Weights of a small transformer language model: 11 layers, 2.77M parameters.
Each number is 128 + 24 x the weight over its row's rms, rounded and kept within 0 to 255. Layers, rows and columns count from 0. The size above them is the row's rms in percent of the matrix's.

# layer 2 attention value, 192x128, rms 0.208, rows 143-148, columns 0-127
size [103 107 103 105 106 118]
[[156 108 141 141 140 130 119 174 132  97 130 124 131 110 143 155 112  97  89 102 115 156 154 139 141 116 138 111 148 108 108  87 131 143 160  92 139 162 158 152  85 144 140 111 179 113 100  97 141 121 146 115 103 123 120  97 133 128 125  89 154 129 122 161 160 136 129 191 159 135 117 113 147 140  86 146 100 146 132 143 142 115  97  88 145 137 102 160  95 107 110 151 120 170 119  83 147 140 115  98 143 109 112 154 120  78 125 139 159 112 125 129  70  81 141 161 134 163  97 128 153 134 124 136 111 122  92 144]
 [120 139 122 162 122 124 158 113 106 123 124 126 120 161 164 134  94  99 127 120 166 106 144 103 130  78 120 133 130  99 151 141 104  70 136 112 120 178 154 161 118 149 118 124 157 112 216 142 126 139 137 121 141 145 134 138 141 109 114 163 128 125 149 117 110 141 141 105 108 124 119 159 148  99 112 153 132 129  95 141 156  96 126 100  95  86 104 121 151 118 150 119 102  81 172 129 161 127  84 106 122 100 127 168 128 119 142 101 107 118 116 181 114 127 154 137 114 138 166  73 119 100 128 151 144 156 122 101]
 [131  70 109 178 111 115 155  96 119 135 116  91 122 117 113  84 172 118 127 105 106 118 144 136 111 128 128 130 131  84 145 120 151 140 130 146  91 148 111 116  92 137 155 125 161 155 127 121 138  91 158 141 160 173  98 104 103 118 156 119 101 167 136 120  91 167 115  96 119 111 157 139 139 140 136 152 125 140 116 105 140 131  98 157 118 108  85 158  97 172 169 148 115  81 131 133  83 131 134 116  88 141 137 130 162 127 133 100 161 169 127 113  89 131 119 119 122 130 143 130 104 148 135 162  72 141 101 128]
 [115 135 101 132 156 140 112 126 121 112 102  91 136 141 139 109 120  90 157 127 142 100 130 127 105 103 119 133 106 154  91 133 128 151 115 182 136 113 118 153 139 102  88 139 116  93 155 144 113 190 149 107  93 144 146 122 170 125 115 171 120 111 102 144 147 140 100 156 116 124 120 170 105 137 135 138 155  80 139 170 123 115 136 148 149 131 129 149 188 118 133 114 110 138 127  90  96 100 131 120 130 162 178 134 162 167 116 129 152 126 145 160 144 106  82 110 119 101 187 126 158 121 129 107 127  94  96  88]
 [142 119 130 129 150 108 115 126 136  77 111 156  81 144 100 124 159 127 140 109 140 153 127 111 144 142 120 142 151 118 138 121 171  87  91 149 134 143 139 101 118 130 117 137  75 108  95 119 124 130 121 138 123 147 114 126 136 111 133 151 162 124 144 124 144 155 137 124 120 126  89 105 115  93 134 135 110  89 112  90 109  94  75 149 130 197 114 158 133 121 152 146 153 121 119 133 152 112 101 113 140 142 142 170 138 138 183 197  95 103 154 181 121  97 126  86 159 123 146  74 167 129 121 133 135 136 139 149]
 [113 103  93 139 129 153 128 175 136  68 136 174 165 120  75 148 141 144 130 117 113 110 110 105 134 173 116 124 158  99 148 132 117 125 156 102 171 118 155  94 106 145 117 119 129 126 149 135  97 104 109 120 150 175  94  93 120 139 174 122 163 156 108 111  90  85 134  90 130 103 150 131 129 128  79 124 132 160 152 110 116 162 145 154 156 130 127 141 161 119 126 151 129 102 136 139 102 123  96 136 142 110 111 136 124 135 102 133  56 110 107 124 124 129 132 110  92 110 111  96 113 139 140 109 116 136 181 150]]
# layer 2 attention output (transposed), 192x128, rms 0.186, rows 143-147, columns 0-127
size [ 99 109 104 103 106]
[[112 149  83 105  95 111 129  60 109 164 154 180 117 138 109 121 153 126 143  90 156 100 128 126 104 148 122 137 141 131 113 167 118  98 119 127 100 115 112 108 119 125 115 133  88 140 183 186 133 158  93 145 118 138 142 153 170 133 110 146 126 136 122 110  91 114 103  96  90 155 125 150 140 111 173 145 130 116 124 111 141 141 158 158 146 110 146 111 155 168 132 119 125 114 118 175  87 147 112 145 119 134 137  93 134 145 133 128 117 146 114 114 151 180  76  83 148 129 113 140 113 137 135 131 142 132 151 173]
 [108 133 122 109 112 136 127 143 134 111 129 133 112  85  94 140 164 139 147 159  94 177 135 126 127 173 114 110 101 122 106 162  97 172  92 146 138 128 126 120 166 102 142 128 108 104  76 141 118  94 110 128 120 150  93 117 156 105 109 100 108 172 112 166 135 101 109 132 131 106 105  99 125  85 127 104 101 167 148 103 108 123 123 130 153 124 144 134  76 117 120 115 100 187 103 110 115 167 142 156 179 144 116  98 156 139 137 151 128 107 125  97 153 159 104 135 148  99 119 153 162 138 134 105  88 157 145 128]
 [124 160 128  77  97 154 130 149 164 104 150 134 116 153 145 146 142 105 125 161 199 129 109  96 132 139 135 134 134 153  85 129 121 127  88 106 151  94 154 167 160 135 156 145 130 154 131 155 153 159  96 128  79  87 143 129 132 111  94 115 117 110 126 117 164 123 124 143 147 144 136 133  78 111 133  83 136 142  89 128 117 111 146 134 132 156 160 129 152 102  76 142 113 148 147 134 142 142  80 110 161 111  92 119 117  79 121 148  79 108 103 115 118 152 143 130 143 104 140 108 141 105 119 119 166 101 140 124]
 [136 137 177 138 127 112 183 134 104 142 116 120 117 137 108 143 127 155 105 134 106 142 115 137 117 159 146 108 145 117 174 144 125 121 121  98 117 149 104 108 101 143 174 120 136 142 135  89 158  65 107 157 144 100 107 129 124 168 144  71 166 132 168  99 129 158 104 110 152 109 112 122 112 135 120 109 133 167 133 107 134 184 156 147 101 166 112 103  83 147 149 146 152 112 107 132 178 142 106 148 125 125 102 152  88 123 149 167 128 122 127  96 108 121 135 133 147 125  94 127 158 140  89 144 151 179 130 131]
 [116 109  93 104 158 134 150 141 107 140 186 126 136  91 141 141 107 161 142 132 122 120  83 143 105 109 124 109 105 167 127 144 109 142 111  87 164 155 117 140 149 109 139 118 179 149 135 168 106 113 145 146 138 129 106 161 115 152 127 123 133 118 144 128 166 133 118 103 103 107 132 117 116 135 104 115 114 119 115 149 183 213 181  96 144 102 121 105  72 130  99 133 126 164 150 126 127 139 153 132 152 119 143 143 131 132  80  75 147 145 125 110 124 100 101 156  99 164 129 118  92 114 138 148 126 134 155 129]]